{
  "hidden_size": 768,
  "vocab_size": 29706,
  "hidden_act": "reglu",
  "norm_eps": 1e-05,
  "qk_norm": false,
  "attn_scale": 0.125,
  "tie_word_embeddings": true,
  "init_std_qkv": 0.0169,
  "weight_decay": 0.0,
  "decay_shape": "linear",
  "batch_tokens": 131072,
  "doc_mask": false
}
Each number is 128 + 32 x the weight over its row's rms, rounded and kept within 0 to 255. Layers, rows and columns count from 0. Numbers have three digits each. The size before them is the row's rms in percent of the matrix's.

# k: layer 6 attention key, 768x768, rms 0.0548, rows 303-319, columns 256-319
# q: layer 6 attention query, 768x768, rms 0.0552, rows 304-319, columns 256-319
# v: layer 6 attention value, 768x768, rms 0.0669, rows 256-259, columns 256-319
# o: layer 6 attention output (transposed), 768x768, rms 0.0604, rows 256-258, columns 256-319
k303 104:153094164077141137094115129114128160157127127124110122140171125136107200106073121106068106111178128136093124107150122083152113098167143135090112109108186149119116110131128120109114048105147137
q304 102:151081099099127121123192159125084088108076120142162116115138170085080177160104133134133106124134161114131134137103081128132192098099199081145121151172131104174144070177070140158139186103163146
k304 101:114120157102096151066172121101143119112095123184145041186120165139139136168120161124180153127108138092169152128105157144107147117156138163144145050136144058180146146109058096104160128151119100
q305 098:093102125066166162109103168226131107035162179076051133147133114100118110105117161132114142108111115120158166086149156120121115122160104110067115103221071120121111145100132088128150093128084151
k305 102:107137088107133107146133158128134128047102122100108174097114144105136112107152091115171085154127120078094181132146101151046139122176085154036100193153075151143120196114133084095103137102109122
q306 101:125183157140122098125101135143129145162071142184088149149114104135154141135208090129138119095125106149096188077112164085136137134126107117211153091130184127163100161193089157128173141155136159
k306 106:108079106057110113179105097131137147153103130137153126080097106124115135127127101125163139148135118100153150137123160118103148134144148107095111108097170161170157102169143129137143142132161123
q307 097:090194132175131127125104139038176194070118128120199213080134086080131137154151175150128129088079164182125090073105134090157055170153072162103093091057107100041113117143117141143142156057126144
k307 102:172162075168147128106132121081161109091094159123094184164132074108149105132120128184099168164120142169126100102182088130111230127139118126120141108154188105116114175155187128144149131083141131
q308 103:134056101089096149140169136061167148152139081130082190120170046076153154122175077131112100122092091118158120128090102167171138133136124109135093110111118151164104113081116084166136162068096098
k308 104:111112155095063145162152118119136072119131059138143127112195107126124139109109112078143142127105126140245121066152116151140072130129099092119068155098077086141154173150172135097176144110084094
q309 101:082178188121109092183170120102117133119116144140131130144136067119141170129155089114142096188172185170141132107151181147183149152135108191109151153146138117169120078115113126172132125211161074
k309 104:165123164082094202159138102124171163076159135090090119083089183128105112112131133060131101163108139107146133087191171133136129129113123106088172136162179062154158160092109182158145150112143106
q310 101:157074133141150090158106136119151118091072159090148123104083086155175149160114134098125130155110090129108064111135118056112145132133116126130115086148089155101103209117139173165122121154174129
k310 103:161211129122102162121126109054115189052124068165155138165162171104187128162101135149143087134088052118148142104130083129112133175116174167169120125151129156140123135136186142091089138122127147
q311 097:153126149110170081098088143108146092132075100133099112100139163131103133124120146108114124126078125137151094135173140144140133174140090062165127136152189161135081118122190125156131125111118141
k311 101:156135121187103107140181142099096060171181139075110152105130149127147102112143132169150168166087162187200181144142118172124139186131143106132110064091072116083094179119149160119123123166133183
q312 100:084145089120113106091074147068189109162106107100154105112125097166161143116116117109129096107102132116190119165109145132154115104169146136147134150117108080038164083136146160059072124133121131
k312 104:112112103156108119095120107138180145145135119077195144134134142130114123180187152127193158123164070118160116157128135158112141120133157095160170172104143128117116094030133139134104108152131146
q313 101:104103081131081119101154134110075139085111102177092124072116088140135111139092125079148135158185160177113112142162136108129109097124087160138175079157155103153149119146150169151080106098074134
k313 106:103171094120124147131106127103134141197089122145177151111150127185087186091104074087148091095135126132113051146170147119182136117096166185110125106098115143120181173120138150122146079162131184
q314 100:153058142105134144187150077106065111135126103061149173144156088105162155152144111133183166149109123151125151093080165149116179111139123210121140169102156115109160039140111171088129111143142133
k314 103:111109189058154112128193142130127096086145142093192159153150045148145152077079167114133090052118167069153106108093119129115148141126105125115097173102153130089174077128067190134204070147202121
q315 104:092147173155151134180114099117110144110093100140168125167138110122142138068115135090042097072155104139141100133088100118123084115085118121073149174211141130179149127083127114193077120166128123
k315 103:099121107150184171142139129109110085143145135147117167174119093149155177122126157112133158094130148151164103083093068150143093142176175088148179131085133116114131079108118132132108152132117156
q316 100:164132166113132126127142103089125152142125166091130067130123131118152117070092143137145126165109153155125147141129127126132066187174133070137133109137130167115184184086103097158103120122120097
k316 100:186115136072162046173137129149120113112133174127073094099134168099107112146087185134128151143150134165081161095112130128099080198128180135100198194121169145127126109150121156160117154130087125
q317 103:183036114125131136151092102091111139138068146085156169127165084106135078147150130177094152118124105090189111126106139128127181155152182165100138098178123143121115108156168111161146075112141130
k317 105:156129115121139135141126120098103130170085060193088162110073099162184122088154117108090123085111149139138126191142139096093080158156124141130105104136088075134188062143133156192123119092154079
q318 101:100150099153092135153117053125119159120124188089181130141147143094136158124126113109071096102125182130140077179140153103149135162122133134119168064100128132154144130076142104130155099095153071
k318 103:118149124140111137132088186117140155130088166116147167134127184120106146125065146099061110107120078084108192210146116114139203134101173138141086105087132088089140099154147075123142112158131145
q319 101:119106177121118084106098086121148049176110128088161146145138130176097104189167143123058114075097145130137097181102123153115175113109136139116164106122142189156176064128062132134167194125133123
k319 103:120143099149163115119154061114185105069115133136147057115145141100122111123156089115116155098144137129146143159077200156089133156162093126129137095129145107105148101141134152143117112144150179
v256 110:103186122149199153080133093136046177143119127154131125171150141122130160118131153118073145108145117202120153086120148095150041076106178185132129145125101152141127095081122135166142075146137111
o256 106:109142169152108125107130115169071177115141172160084143180215124102146123141123124162154125129126085154099182119122107101137084181169077074168139117140090092130135137141065126140152160052208129
v257 104:071088112123094090186126109079119161145178100113192101134104071154075130096159136154166127166067074102153177101068147096151104103139135149122140167125139151108078182148168095139130115139178137
o257 106:145093149145184100121151098138085081139109100147156187155087156205134101073109093096120162128147114117100110110146075165107151105146116161175112161152135125168090089128025151136154058108088095
v258 111:145106134061147132173096156172153146141127103216120079131126085139147158136115129075137147135145126142104126109168109096081113125058101101121154103081139115134115100142183103092089135110172100
o258 109:093162148160103140151158088111096149133095130087129067103167114182133090107091040138117155125093191062185163127150137093124121137072165174102119087128142112079142094118125072112128111043143097
v259 111:106093126078153133150126120123168152141172183123148126156113105084104116069094089067139157179107141116124141142154114094137128174092206110128178123080112133114156128124144096152111100155155132